From a checkpoint of a small transformer trained on Wikipedia.
Size: 12 layers, width 160, 5 heads of 32, MLP 640 GELU, vocabulary 8192, 6.33M parameters.
Architecture: LayerNorm before each block, rotary positions, biases, untied embeddings, attention and MLP in parallel.
Each number is 500 + 40 x the weight over its row's rms, rounded and kept within 0 to 999. Layers, rows and columns count from 0. Numbers have three digits each. The size before them is the row's rms in percent of the matrix's.

# layer 6 MLP down (transposed), 640x160, rms 0.281, rows 328-494, columns 40-79
105:510477533506470481455461442483509467535536517486518403570495441498497504465463502467489430503522447496479502482488519472
122:542441562497515537519466489462592469472451434526462412554525492559495524428521487567512448458478465499515478491497478551
090:545616501547514483524450540512556551496510440543490532488514472439519537476464536490554446502469497527533467544462474524
091:515442518426481488500521525509542453535527503446542476437463534464510549566501450528473503530587509563531466479496452530
098:466466488508492531512488495506463483554535480479534541511531485512527565505549505462403520561574452470495501484526530499
115:554506507511525476489486536469507503468554481521472573561501536514465532442562463488477465496506497531507478393505483516
110:500580512507492510519475501543520451477451511454538546440439463487417449547458579473445550491502558398519530524540516494
087:415519521503455547441511557499526560493484481416502406455513509576503468487451415529394530483534536476456504558522499506
101:556537509458579469542500518388549558405457453566498500512545529480477461556485524473549389495489500520513448449465588559
091:527539501481550548471476514407545483500517528489455469484487510504509500494476491517496448558494507534491506534536547510
099:528514430501496502463497480591518452539489556394527444494540470494448504531495443404559467521455454435497416450478585539
083:503526555454484494450448383520552474484532502488457502502531454517481519494491533458522452514471552492483494540526449590
094:486509511474492501456499554512509503505448507532453505477563514508475420398461474523490462571482522501540433506458505497
101:509525453435449485552509575462479526511476551508522442509511458567511561484562503461492487457537485445536461452522461453
108:516540501467586499409485568461469533464487467578556500440534543573470526534539524432573532475493549506510494512515568510
127:567520485484457426536506500465539580530550490495531593490483436567508514525522608512539363497489500456532438476553531511
093:507516468568507398459524575492507474526481455484564532566469521451437506497494575517468502536465446545544524491432541526
089:547470469481526461526467460460485433515482541549423559503516571490461420471492493474524464550494491483462471441474518540
082:431471514583477482435573504544468472544515443495475459538412467549440524590476556501526437470456526516458489537485536518
089:525442524577500527436493483524486523517487529495508407536528499533416478550503551544497536499481480472431535509514503474
118:427554512543473527449413461576496513506434472469464509536448483479492513481560634489500469592514530474557506566482568569
109:387526509480523509473475467501509497494570492423535546551484531428485496443539520464415471496543529526486558514514480467
099:537479471488419516526471462491540574511509477466489445462509451463407474515448540514448550448450395492489557554457461383
103:432493504572498495442553443485551487492460587580487467517486472475451463545571498480466506466508520448414501458555545528
097:492521500469469394440494520459576472525467538548497486525511490538435465525525564510545479441400464467423467485468458485
105:498492445493527451486452479443508489455421595482424543520462528431517499477458497529478466570416473534540489489533481529
099:561443481484531517479480491476573462525478424508614478528561532478467496512532532477559477487514479542493423479544482516
102:501495467474511391510498457547503506509453495478513572442545458545466531513519437473557544452525509421486418535577475471
091:523450483479481546508453497488552477416572501539493548524511463512447466508501536516525522510525559515491535474506496484
103:516561458483417523434534396512504512476576541458498565579527497557506504475571563501511527461462433575506492543492460491
096:542514502576413522511394446483536527507482516475468507478551547458536472454436516547562486454452461466539478511475478468
101:486433467466537484482584437542512514481458548497492491598472462486494428459546488595513549485516446420595543513518495551
099:505483477463511396460547465511559501391537478520490514509501512528465511538418490399451530528550483521433539468459498484
096:458536488482485473482557546433483513536467562489485478559522444448408446523515551551472452570477430441476532540452524544
104:526488550474455557456554554485540473470491525507510506538483467508554429531473462531550548545484515555495444475490495492
126:519544506531477472484460493534538542528555447521428483486476505476469438566514426520501537445480529433454464476504493498
097:575460499553556456502458496504539464444585566584412508509479507507539505449457509482519478527464462531502543513465494501
094:530469499522569501447475483541512519485494504496473543520429534417479518469496537535443451514473497492500523521482457517
109:536472517488534557501470489468475445589482512510502530539508493502504504579476448475447507530573541504552530574571518502
098:477530528509504515498556431512533494449513454428498562521520482503514494480470402471471517499538614470502457487443561504
082:545511479475502553531501452529485476552550515534516557542479502528453530537424485441443501500605470506515556509452537433
113:461471473472542513530479504454480510452469516546588480471455575510472468481503463543472490531562578491541490499472466545
105:495496512501519428490480434467511535501551434515484579537498542510537565504419541507581408505498515543458538464506508526
090:471444504450469460534486545549510491534459482466489511518508472459476496494534482562533552500543520452536525544555487520
110:417460482493459521443477565481486505512444520503507473495459507503510409470601556480475548551524448399409533536482435492
112:556508512413511474455477500496549507537502384564490529528489501544475504466517567490479510519487455497476555509573553520
128:471482533490567579438556514435424554417508510546523528568501544486440544534557548495487536481537505511523440517557476546
095:457511462490501460502536489452456484492513559525434494449572582485508571515449490533514533490383472568452450482482443542
092:502470485505491457605495501503527400529511393465521558482589487483537526475523459521504478497477549527470531520500454483
102:580507522422469553577490530535454467484481485508466518524515496469480498539504450459505476535502523531521498516455513510
101:524498514403502506437486526483526539531567396427529461463585492533441484437485454466485476452604480543471487582488536520
119:455443496589492390498482482534485512457510601464496507530486462567477493501445404480481499487523429498487544493538516454
099:528493495501466548500497476465468541538511575513471454488560514475511485528491444486543482595467502454417482540464484446
100:418454527513523543509423451455506549516454535524493442520497533450501457531500530545482500461530517595465437537546484465
106:520490502459494463466487488517476554478520543517450493521502524462484593424600437436434557550466498520440485561450533455
089:444493451486516534571489480499506415497423456508558523514554507468489501494566482546519462494531496546503480518513453523
093:525469449511498497488523403550526460479561522461594524517493501468489535509507433494615473493523541456538510511488517424
091:501495590449528483549487441558492500540507608491504513487534479430485496522474499521482515510511532537432486454429498470
124:479518557504500521453491518419532489512475550470519531460541488523489485519534534514446521490533542481463460480562577495
101:534483455546541525545514520531479508466491500462602468536541486482475491468554473577500493525465519541523479473466534522
081:456528394503479449518507512477520523468485578513518502495522522491466517506449614542514518564445519477420505457543520475
101:485533475536508492543519582492589593534491507459469494478526448506479416485526481545453499391473573551464463463549498534
101:437504522567501481544476555441520488485504517514496510481468518514510514481526505470484539543546569525486506559535495501
099:509548462536496476508523512554500579469442494447512464508486521489459486536516472482579412483468522476466550502503399523
101:523504463523516493520475527501547487549519511492488509484526461487495455552487527533536384509561503493592577472516465442
093:521534489510488500439566491451526510492492533492466490484497438441460434512466490514528515495414443527519566450487539534
087:523452487513482467546462494532478439506397513461542510495498448478460560508481524509520469530488490477503451548470516518
102:487493551503569513504482479406476625539481523519547586484449508520473530412496453534456446446497472578507510490474498570
093:521523570503538447540488531530562549511472519540490458549435537509458414495479555476474467545543549554469558505546534495
112:492414505464496499550447474521460535517519579373502521556494559516494543489488436560432413521531489458545507526528481488
092:484553527453457434528544525470535553509504498560559510505536516505484493443566500502496534502554497560552542502577534505
119:575433482558501463471519486502546576471531500545480472435462587490507517490523567457583522460498510507454498612522491520
089:506522570519569493505445516550553499562510488564508457424526491548483511494490507510545478477548409558481508461536558524
092:550460598504562470493489523495493464514504477572519510497493518535542518496513477497492496550474508532495478475483474476
107:517484437502515501431428447467530448579541580478568476491464556534458509516506510541546417550478542440501546477561566509
088:436489493468494426491444430537511484523496514501494372545465477415478425460485485492480508537532507566500603521466528514
092:553457487550457453493520496518475470539468419582483481505507534518517498546562461535474464450459488509512457471434551619
099:499519495545496528471500508526552467455491459421473573468482485535498462546455467515530545486516451508482443535438454453
112:545572481510511433486471474568537430516569502462496492535549460494492532531483445489500515489486569443522359573423473491
095:467467461419471501491484492498529530532494471485500576524526539514490472532506454480496460335539467551481487587511488470
083:442457471492525516438451517478521486445480449484497497505494556537481477505405437481505421469514502476499491486477550518
106:525500473476502527466483525527481471452500523474504525481487543461508422550522497431534518510592523474514456499479500511
095:436440476513545481434524529458533488433514475498443476543557514531449481506534532530483508470495474452494544443529479451
087:526438403503575508554521499547570557500505503471506524534545520534525438523480500486445461574489480545451418519474492511
090:534504530461505515497493498497392489503479536468475486480529491499577475509577495513482542547485547467450514516466546470
102:529523504541414540441509429522510606479529479452492531523531559593523526480540487522516544505531462511493455553553508458
107:526457491526502528480533531491441557505557550501493463483528558521375389432476478508482467450614466550503503525455466505
094:489472493461508482508418485559442473516477531577515490477479556493488485504514497528535431452464487553527536519482543464
106:526494566500474474491549447516521516563485489483510500501567496504499446521507566567474523561441451582466490507552559490
087:435421486534502427471511534483528502487581527520516561525476486464461458537508509456474464483550503515476548556469500498
098:488525480515543520559451559470494516556555537478542549458528499558480598555517484535482490516528485466558494479488541521
103:450477554462476486501490476569487473501505535542509498467466495526457504531557555561530510529540488529507533445389611490
084:481499521491477420492463483494567542488534516525557526498531534552482500483523531512522474554502390447502504518514550435
096:510415469514443493492541518541529570465548404499510572484478440520460505495526479533477508529530480539480454534580519472
091:532463520559487410498509496609559413487488511473444576494519497524466534432529441433588508544500509522527460480480517451
095:462513513492511481540549473455417561547455493478499543531561510445514489510469537524562507474540535489527499578573501543
103:473574504479493512521501531485453461540507418561491495501565475487444474545488537551521499491454481462503495485488493536
089:433461512519488517431468520458531555506575506522494556510449501581415416523479535532462440456504500554473508530490543514
105:524469527450546508553425432498528500564538549503465530532472447471498534492464499560444566427416493466505571502518569574
090:506474522496469478417489537465515551489479491552530459473493468515414483477469489521500521466535532450488568518479592512
094:460492483470532502531472568472472541525470529567517474436490438531406550481508521498435524518488542518533532553497521474
104:472483509496514497629471414567428499518505573572486486483426526571492432480492439406483494540510501560526479510466535434
107:506484539565530474500528461434529456487513456526546520479514542461511521491495408520517457525448457484475519486554560461
110:590472518528549442449428492476471494527508513480528555498467542506482490545482545491529455522534520523463484511462499503
141:568503492473575426564505490490456521480439488474475559516527542444439489499506562508497477523553484483493483519455560502
083:468499483459491505526525490575490500498406486481471494507555490497428542542459576499477472530468365476501454456442569441
100:442518451533541494522478509535442508538494442484495499451536450508475437559468540525490493546578526458484579533525474476
087:554543472492501460499433504519483487589517497646487582510463464494499557508477476483496519531502543512479477503445520454
109:413480472457462581474493513540468461484523517483501483529513437458535514475508483509483517578547528552484533587550430519
090:534469426518443511509487485493518438538485517530499464558414440500492542511479480472482523469516489490518478552514527588
111:486462520533501509524499442498531417538502508509460510452485544500439464498534483504571525434506521506531457548530575537
099:533451475540529550561542491466511492463540513394486455541438477489489486523464507465511507495438458456497514476469458477
101:456543476507518543486500551520521660520537456511511454430581516487523494483497478523467588537530498467481557476466503442
097:559471399530507442508464483456464493530458475580459454498461529474491449465488548538516452550488520478504460513465546466
089:467468489520476522535560518524497524469390482508491443578515518503451459434529534483501496495464561482532495465579489486
111:463505524488526539581487413473508477523524533547528432523575481458528512452515491482509629532451520442500563469514536502
105:469555523548484536514534527509492499544482532569529513448496456461495518480449449589467526422473503538468418516533517542
085:484416467446565523443493553451496419455544540485512594546485542510500466504467562492532454531495447544547461533477461494
091:459484555538455534521545550464468495544455469466514464527480467522464548563451422460504505503531558470533529543528464543
098:557536448498568520466544512526498436575501389461532455513459452462551517514503486624476493474480478513497543470545469587
108:483575519504485498538458521475489471514436458456480474475515501534483520473534504540483538506498465485537517549482555534
096:526538528424569478507512445469520495524519472427517538481497493451541476507497457502579491493491493517469414481473445516
098:438503575436507391549452463460512446514539508537501498533464464487503506543511454502518490558500546431520608486466469501
091:457492462518502494421504498517527533455505493449403420474507490528509499541470536432489548483489434521498488540429587536
098:569505540452516430581542484484521521528548494501520519515516539570505500437491469542479499551499516446498506509522478522
093:518437520497491461535521551479488514534465535515489538548502485467483505519517507586414550514524570474472556511427472502
102:441429523461561473550531460483438473475455518503489422539507520484481485496400560497522539465550486507494451567417497434
101:540509517527560412537454439524528498571530557514491498471482511470499401497504492471558483541516448485488520550579434512
110:586489493490494503548543507476503436516472547511459565578475537502491566474561476458446529506547458527487443470431507501
105:517477502387509529485399527431547533530521547500456480503519415479537542470558502554469486499509518515473466448521435537
090:467523494477507478489509454552478402475480439525543400505438500451552475508466473508443556491473514466545507454545522536
109:475524531479482501466425519433510465509432499490496417494499487498612419379471555535474516494544503512506507516545483477
087:543481470507421527519539514507497513534535486507572458428543514571503520577519499586559503480493530542518473483432486486
091:488509495501453460510522564487565516493475502539457417524463504474496474562542492477514523530499529543443490516507503607
101:478462471498487528482581439527447517535408488471534464525481456482502491570542461459502632496500465459543432538494451515
105:470408429470532496537498504525525479457483546460487450507454578478501400453469486469480485541525559469450479487435473504
091:509518485558483516505441496486588501520532452430514567615492547483560446605495578521466534495462523496477519466493550512
097:418490478490478516549470552532496546544538468482498551505613469504539542526530473584486524501485520493549478490464532473
095:463520439465461453532498517515527539500521473462503528505453461523449539516486437465431441562559435487440609480480523505
119:480484440517492441462438476552449460527531515523513534537470497506510482430511468448498569538529529502456482448539482489
096:500520479450476462542488528539468499519474559495523488546525479486431570527472445460550496417480505559580438467555528487
097:539516513501488516510504477508514466480513499566434488465549537556495438495448430561527486524493520515468504470459467545
099:532504487511488523529488589491547517521519466480502534482568487579517532513561534512540479408548484520549522535478610568
108:474504534434500563527538485457495548555490440500609462549531438477470494437549453516518461606522530524487508569481506502
098:509516459473521485459531508451484537452524515518552474497520469562472496463469542516496488583502474554562488458536437548
112:480475433515557552500485543473473407547468489486492472498601483519525534443427498419570482494528494508438525512454506485
102:523539428487558489505446552487483506475484551479472463483482577503452452523465492445410533525479397600510495521574471447
093:534513476529469540411440501522481521499480530479474470501509605395404475480474482510610446510474444493490510466512519545
095:482460483542483493486464490467530496574554477482450483507509470521474488514521541515489472463494456477553506411503433474
097:528454517503530496520514515467478495452489512451493523484481494549528569500523459455491487459552491501507537579526546565
092:509495488512439516544523568482529510485486538499462496531469517511458507460496633536537482563462521498374488495558516437
112:502428488511527565477557531496488520529471476449525413508506500423449477483509526497526527572525484495473510456445552513
084:459523563539530502491499511410540521474509483464511559487506404576528523453532530513451563461370532508495457428478517521
101:489561457509498458480484552492513455486479495560510496466494566439551438528532477526411529535521481432504410506476485548
107:464543453521528492528553449595516450497516563482558565549506561482502522516448491488477515505513586527475514531504512446
098:453473504551530521473529484495465468522467432523489503462519505553577526509479488517448475447497463488508532555502554519
101:467513465539498532490422499502538498470532539512515444527495477393508509452567485543524521565472557463469495510514546531
092:480445448560442506534526468519488511484496585517521425511518521499516489491498478467517457462440499483452390495470429461
099:489434535452396518521563420487517517597510518458486508508497487508466491515502501556497532449576523550576511487484471461
095:437472503468503498488552419544521616467440461463490553515518491474467494504488468486475585497524520493509459508500531471
100:534487546550502505428489505499426472527511552474519578483504532483503501477477542538543569525506550441531458515557503494
095:387518541369515530511487519477409548509446511499516501501504508486506529462546538506462481524478459482488455476488571443
095:559509457433443568543532469510499504449533575480517503591512523491455522457532516433521547515555492444471502507505501568
094:426467525577490451552511541453529503473439472468471492526533486426483460481493595449490490508545516492444568498541496535
094:525549496443517537484443499536485564463486538477498528508455517518455548500498486493483484519500498482572471526566519472
096:537535525471553550524467549570474487516500517516463484498433522457499500527502452485537479506519634497460512527556507521
101:452443522528475451533528565503527425547464481525559524503494464536469524474474508541501504462492527510517472648485516497
# layer 6 MLP up, 640x160, rms 0.275, rows 329-495, columns 40-79
114:509407569542495558527467522442532523516494538536594535574564514496525513463507342467493525473457474470501548454444504541
092:473416564473505548478497496501545488500495592460515487497537473526475515490479431441437549603513487513513539512498510427
092:519514559562498535486483427479478474525525465443465496450493507503481527509459486440532524480488470623515555534487484439
088:496443500529613540487484590527493497482437481485559502420499492550553540475518534464479417450502480502445458442573463471
106:488519508506534466509538483487472569520511484472593505466508495496490488478518522460547516490543496561503490477535494459
102:511461540497489503463543472522475442563531519445558512508459538451496524469505557467437547509612464497427513456604549516
100:512514529527547539503502488445470523456503540502536535521477480530568493561453489415440519433497455585529509523429475519
099:551540528488574469507576457455524487447596510498498511507527447529607471532476510492490537470546475504523543403506504500
089:508563533542506508594519496552440451457479499511522517439461469536487489495563525512542470426517495517513467522512507468
099:532525501540517551510507508451509493509399482542507478480450453427580519517466474526479466478529507476499429427462446513
082:457452494536528591590498524449479547530469516507536490477471462531529504509533506522493526543506473490535492452513518484
100:513492499478552534523503464546532484467475543534608533466538458464471579501468536483526479466442469513551544536493510505
107:471508511524452497491515480547495512575478514533573492520481418536571529470456444494448476482541484449566531422502433486
100:492602467511534469488530510498473490477515432483546585498455453532564451597478586551472528489527514530506461501540568480
109:480465511457583488484461478503548506524441522406583539441476442498448539425504526513467495498546506478476547418529557538
107:452507539529518504455482513480504467469551513550527531477568510556470509467518490483561469488474408545481573510515523499
088:536503520531427520557454559515438542528559517542530477424483482489458541547434486501454527457485581451513439467417537521
089:513520516450514475457424539528476535525466596554437527454488497512519534523542547472477509550511537521453557516480478554
099:477520470472462465515493487506512468488509509515529546463475598508511520425506498435525370470558509537492458428428492532
106:470511509476486508443562472520531517505523451508463487483479517531593559508468512407539515462500487478522502467492545481
100:462534547512437517447501472519466504574506533464524520518520532543521491500479482536461469507436482507443485481510530548
098:493558502424471502519487498516481484515472426481543488492445556567559561521437490532480542489506435501515531461445527565
100:562432506504605477561432490415589464518480558467462550478448444503523553532461562450457487447481497603506623410508511503
091:464542450478473451510577471503559528502551542500506549449452481534479425504521492493519524555552470500489574488500437467
103:526548456560511503467528505429490513480535524547530480516452524504499521488514453419469512455487520424533508515554542412
093:468446415475498589509482441559482498509563476520468411490548420525579470517520594453516454553505535550521459411557449529
103:428488504504477480596461503471517471590500489578497495500519446528479450515495466490560487518562568539470468470518467503
085:418530559507539518525537461471495513521527550469505433482512496486557448566494556500554515538513486513533458453509463497
103:516520532513539474528482487510526456451515460463453498510502423567590460541524393510503471475510495563498543500553445597
106:535559485492571503458427473457541480424525449447412508512467490485522462469459535541495552399503472505598542516500557487
101:452484517515515460587465441533531528592495507494470497415494492543483471526525534475553481540546538531497444496500474520
101:498564494528522512481436522502554549509575535528555507475519497477608515523590507481464465518622567506482536529576509502
106:483460453493557536459481508540483488513420487440527514493563416529546566463465542461476562475485497516529586518510482496
095:500534488460527462476471524517493618467446414475542508462522476486479460515579445456524467538542511522493485460580566451
116:511519502492576509461463475517526515537390467483483534513507544506552464460590571554456492455473475432499499450532522460
096:530538485572470541549645537542505447498458495432503497456513509558499509471495457562488526401483536488466496487483449526
101:540538448573508514464448513447465509500461520440512442533505482578470487484538508496539487504486473534515456523513466422
105:483544483492451469476465435541435481456446501464478520397465511518484508573416446461498472499547445536546427487526498552
095:547456489444587509473506512505500533441489511496500453454464486541467570502501492509536528538567507483475530419605521493
084:526532579486496410525473537514502457457507477409456534471468424512509451543520502538543504579485509425555463520526455517
110:555530522489546518531440518455569513490533502411486449513484521498523459473520521489519521570503596501452561459505521553
113:436485479557414525440575500549453537549480542444483566508463567475564550499498483429455493502584490511505443448418510468
095:560535528481497503519485529556506522456469527534547522536413503558548470537473551493475462474536504445445463491532505482
101:542519459480521547477552574416481458477576436485535465460524512472460510507500539434448441512432524444470506469582539489
110:593510483526590462534555411463547499484537519447482557495472469494581477505494554448535562491500483451460525528537518504
120:460520561473628566467454532428451515538548467574513563573561473487493543425521414499501458526509511519512535487521558548
097:516543455514587520539513511465489466484514468483521468456501515553508486543489506438505447511532465528485506551520552486
104:492450536405552456477492455433513418503513456526586498491470507569516490530588488455513517504560425428533506432514429426
093:534459543455528437532499479498555481459485477487519582462582390583475462496506479478490486410525477503516547490525478467
096:525511446517458525501470548485495512527500499449563444449541568532562533416569496422455562465532478512561505449513453569
100:441562532482411534535541465519563485523555535429543526497427486543488544509475438466472572475557539474480526434551497515
093:550590503561488514491453467485451526545523399504485479448519526540480456394479465511563457494461495530476508505502549507
110:463555594491534430512499446479471544473442519514495544465531507556521485485476499413439500503507493516484479524530464462
104:470498505560531511452498500494471466415478457497534534531494478560534533440510470481407459491421480511525481421481441544
089:436541535542457503417555446536489505521550601553467469450462499492484534521485396507492533488455493431455539456485541474
092:470390483493473512525487452492575538504536506566475448438521483505535527525506465506489518507548445545416464493595501528
097:519512489461559500529538430461487511558523550443532512524530539516500468538509466531631507544554403537543440464522508456
112:482471501532549493496528498413506519499461481420436490452476526478537486488581534488506506517526507555446504493454560507
099:480506509569505543492463473498549447569519516516520528494492485465493486455446559508493485473550568555445486582505545435
084:432485470453518529509458539509491485505488517480525546520446467452594527481514502559478462456538494522471514489443431534
101:590443476529465493425531490510558523531502511461486565500560472538557408548566538497511515442471523508543483457491527509
099:450573552485518480546493450470510512488448549494537561469461520436539487501529416455522540517519461554495529488553446491
092:498584533483525543485505425520481456572449517509520505551446468492484505510482539511521499478481520545482452497512472514
093:532439490485472525495462486458509505552563509513486529533483480445548543500494484491402424422447474533504512493501475504
098:527489476609488566499525437552452468502480436589548441543529517471502535528561476518478485518541488515394526491509553525
087:549450526522540493491449438515460531420445498515481495458457466432471509506567496493505540535450541481547509455495489492
098:529478527476555552525513522514483499521494494475529504459461489564502498521490489475578527524484605587480501462519474490
101:504529529535471512442484427461531469463463516503519495447433548440572465500552547566533500451501452514568460492484452544
105:518536465409442508510540551478473484450485477491531519483510467519542463490520474520580497492632458459474513427471466490
094:520522576526475466475486418505466525565562535505427532526504500507523519447519498462534496529495495593471579524590507534
116:502480468483577459493422506522507503494494463558496483492368524500479499513509524449551490483488467478430514460486452559
082:512532517548592488465538504515537523540536522454490484537488493542565554434552543445491559608554524453471452502550555513
096:484594594527542522471524438476492555551403520516519527480525532444521499486532465537510503504500581541490483537513521532
097:524548590493505584524475499463507476434512500446545517554492490508479492506533492441540455446525547560455478436445551474
093:464489504551506485496481479487550489546522572431472543436416518493467496515599495469537472526547453549489490514537525454
095:529446457534428451509491454508486448517520527468527444568508498476526514442468526464420469402485483552489559482446521543
104:500621495505481460585487490587446489541553483528524442474460494471530440454516491430481502510508510525530476455504489550
114:557576491512498519458477469558543429463521459503524544482510529625549500535521414470507522491531477446509504505441484501
086:562507488499454461447462474506544493498488481541462499462504522532470552548417470461469584574482522465406462486560462523
100:540486504479523464490513472452463515507525498545517590480449484517547562515481545561442523504444476526426517537498546464
100:508467429508397521527504449453482585488496432541461440495527486491495539479493542548486472449399470500502505495573503493
095:523536507423542461479503479490445455513552518411498498442460456479493482467453541539483546582436463473553464577483411536
091:524489547518473433544509541508421497534463542453528442453464504540447573488551470506592497522492455485585459466550453482
090:516533435509589522520477484478620529524478483516456507492501554454464545445493520505579439525429516513534585511507489517
109:492515511506451547514499504547578587486455505551521480450468513505512556460496439497482558502495437522551479500594565541
108:547447498502487441486481472453500463574433555498520477465510465530498488473481539429522472483541582499608516497414474506
095:451588535530455442477476485474493529471486484529521450437500522540479494527537558552366452485514565478488519488515542518
104:531465512501532516400380416426563567481421527479482499478490470512481525505485525450478476527500546444562472442535565460
101:543497509511445476508512530445494463551553442500513515467530468458425459512469555419425544502563493491469505446469534569
095:496563472529542480507529483513603493450463515461465535490537535575489486527564492497542493489520517520493531536447469410
104:557484587614437524510526488482525540528523582521508482515440526525540538516534489508555471492493507466541492434505459586
081:516442430457528496453487559529450450485479501471473530445431448460528484487568471510544532435515509556552534510524485511
095:514498546454440521513444511495492545462467483489520488458502608521525528522534497413462502506437525503555519553521459537
092:524538477452543579519527495525522537473554452556502501480553504499577490575532479482452528469455450531407541499536530489
095:516474546538500577564447506581509462498529505509465556467499438553463460524526479520502496427495508493418479425483431505
085:424471523600500469484455498503522516485461514415498548400450474547503486605526455518495445479538487497481464472577499482
085:533537467504551561571486551473461565599455446486518477467491560528620506451542420521534448493505565510533482433499494467
097:445494503510490443439457478473451533471501487531492524404550491584518471478562493435464528527520513535458506498497484449
101:484506537454527431517593506523588502553458506446441463472487491467527487557547492470503417509498495475491467458486486503
100:527504536574492520518490490475480509512482572495499514490494503488582473498499507500488624487497463400457510472470487497
097:460567474439518477483545479487497545516451475513583515468504497479540446475505564449488554495495520567373553441505499542
110:465511487503534520521467441566491532568560536447518469466533441454582552529488516511511513506462472483469538473528489401
120:517519434495500460470486431517580489490529518410540563548483459509476436445528516546504522506468565484543480510510529559
136:524524455486510499461480483482513571491578504485454548488527567523484513517491572446460490545522434527438537483468538448
091:485457488485487509489515482497528539506566424533458523470450516530582504443466535508480477477519518516428548451426509493
102:505519538470514546495492489527430508506463573528529431486535517498506505504439448466472448485460544520511519554491483546
092:507536510594512528444419491486481458449544496440467523497513487487471465496551495499466490467555522467490410499520497529
104:428545486498483530470488489519466559520607558484478480482536515458549569409502471416548474462451481478533500562515405467
092:489459443519562509444452485539530463452504555541521504452510476447498413434483520447574539548488575507488474522469536559
108:471526503455515487532441525529468516460479500490473432485483398527512426458511528527552460539473557498575442457528504495
094:538486474427513524486475477421545602452497484584492541490442543433472522428445433511512486503522521485530474491479495476
108:435518523578544600522436460538480618503475518510529506461609474584525515493492500538555483468494515480579522448582568533
101:490547538455527520447525461509512569461536518455572514460519463528492567490515434518511574433501492505450546504443487482
084:557613447435501516545418506479452510502583484521508528490431449461477484519525453506485559510514510532510456529470575534
109:455531484469496520511471552490480479495519417537498489455494414540512443497512481399486534513472556547458528463528529545
103:430539503520415499491496453445441488561427500509482465506475531445517536554547488437454470448489526479539463472522437446
088:527504465520394500575500442549525458519493450592428474387492526513511539452449495489499454483554546594409524522528485562
098:483530475555495496493487510557515537460525588510485530493495514491540547483510503483536477486515476491504528560469488447
105:513541506515471559504409497497463491518589583544442493489503571484394499470512545452458494425495476533479510545511465457
101:461499528481450498452439471464441464517560495462522476510482516498551517439458569398476528513578520512454411545538547516
100:544480567446546448509538513518525478474482460504529527427522506536503497431484455562499518491466515510496500403565463546
101:430481538578495490515499468530470523495433534499459538494468589534449468485603548531476525489497545425530518482495481480
098:501504458558414563550524509459475461509517489523477502460375449598581533524503432530507486501497510466482512539546497580
095:510532457521467620487467514539524484518491479527503505530475533495548518443530545481511499495490451600482504484509502437
097:515505489449468506526530456493514441432525580527488484457493473506491471488501478498524537538477498555597556452529458539
100:464516497526543467477458482503500500481496562429477504442586531485490507516546524489474531508527535478471450520588510410
102:458465480443505452545465507504456530450538497444477510509447507461519459544440532463486478475489542525498460584531465483
107:463445517483478526560518415501442504516507462425501540494508551384498481510616537474522540496508498538417519481477498493
107:517488508569462499492435498499553427469473434510521525494512575528463467522496450497556557536582504466530473505490492440
101:538504453547404512480454561463524505489542532494490445491505571502404426532507505479507528479496466507478482560528482471
106:520541536517466499527501463509497435444490466527535556450444505593535488535490503444481468447515455477532537421412525539
090:504527451595511464507519516479558487482563538464449471506439541460523492535472584420533484398501487516497539478438461503
101:499546529439480512417464490498448474568548511433552538453501527455477542519501567513526497411478556482442522470481519436
102:625437480445499551482457471510446564525461485541549477516535471500510473578566477505440493516516447488459537482516476476
104:572513430497486520532458424449502477527518442534436475492487592529514425469477546439476460525437599513504524491490475529
104:553543592486555506508482420455528532489504525475513483488541459516507487568449523457482403472505511455466563520520514523
101:516524513515416510489473510438381430481469499527537498462484444597534497517480501446481560475548474526532481490521457536
114:537528476486415571498481478509441494427566499506516543484529497480529513513537483527501461386554493531507484519507506481
121:521487582569529449474488434488572413545538509489511543488469514512492497467559498478535667500566424514480479506541495457
086:543538487474455548535536517470446515457543516503477463504559493521505530536505539470443493544531414425530524467483479471
103:519523505473463474490506479467502507454473476433488572558512484514470588513518488514459494486520614541483528477454424450
109:561547502487488527558498402442493551479483539527576488524533581540501508534494488475496462395490523531517520521514514491
106:434565506499458510426508534515435470504471449487482483512526468533530497480531522461492512503486475498531439471499405530
090:521519493466513532483422452512485457535395458495501500431527551440484537463573500494479469424447517512439541416430475548
100:522533508525521492446452514479499524541538511549490459457461515541532569421534469478409434495533492539438478517510471505
096:500499471474440488549473495533447519495568523486514529444538472458538603518446535438419472464515583509485528474482486507
095:490500505538519608499505421555521519511464524493567491472536534549535506538518457520526472485477496505486523488493461500
103:500549498533537481502432509450492444506432520481548553450466533540461522592505497470532472578484586509537520515564503425
094:510518507508439541516468518481411501495485479527480572469563514581499479471449509462483494566522514486474437477494542432
091:542541493434519412518462506490492482464410454519525486480465516509492382502602428445522497513562514559506492487544510443
102:406548474428527454555505505460477524522485481520508522468538459476474417563505467477563433529573479513466499490574494501
095:585591498482562538484530487530460520506537467488531560511468559479508471443446530522455499509499455568602463446534509541
101:480541539468444491496462582516501567502600424530517529471467500531455445519471531518491448483530541400540525541503442479
105:454465483537598433471498580533491484438514502478482535451497491482569541513459479502554440487561494537547474477557451466
098:487505568533448473434487520589505476459507465520543501490544405540477571475545541411518538413565510513485498477469475550
092:476482531544557537607490386507454481522464454434477474465478539543454466531489562472549496490536484492446492537440566486
103:486432545549569444550514468448447552554531511635466473456447542505558473443495469497499513462518447452514498541529550471
106:526489452464531481524546442435510492429467527517564542545475475507537465541531504458487558478484516460507527482530525443
130:427534519433484479515556434505507610492495509435573526526419467528500515523545482488471517492469475591518499531474521458
095:485534444520482503536495428475543438477437457566474429513443482485469580491497405426454554486458483525524562492551382533
097:617493489492475526558457486495504507504503498441556453523535459464519432502518504476511456479579478517541516501465541519
108:501523531529587509482497519490488470534497423472508464467541525569509498533548414507500544400482563512547481564479529454
098:475472553497523568515554485520559481418481557442544480543527584470489509551496497432532533470449472464440559492516472561
085:477508498476474494531493556398469509447470472486497462484488483512490441461536472548461516498513487505455562480418447491
098:516544504518399495424452530502518449591549473508528493480516538460551474525461418444515591530450485535440537483530485460
098:460529543432524524503496448535523538521468496537579574468508533414450502486383518497506499435517528497565440515482544507
100:448495527534494521517476473511531495532539472518558432491526549556474457595497579503537503474510516524447456417504543465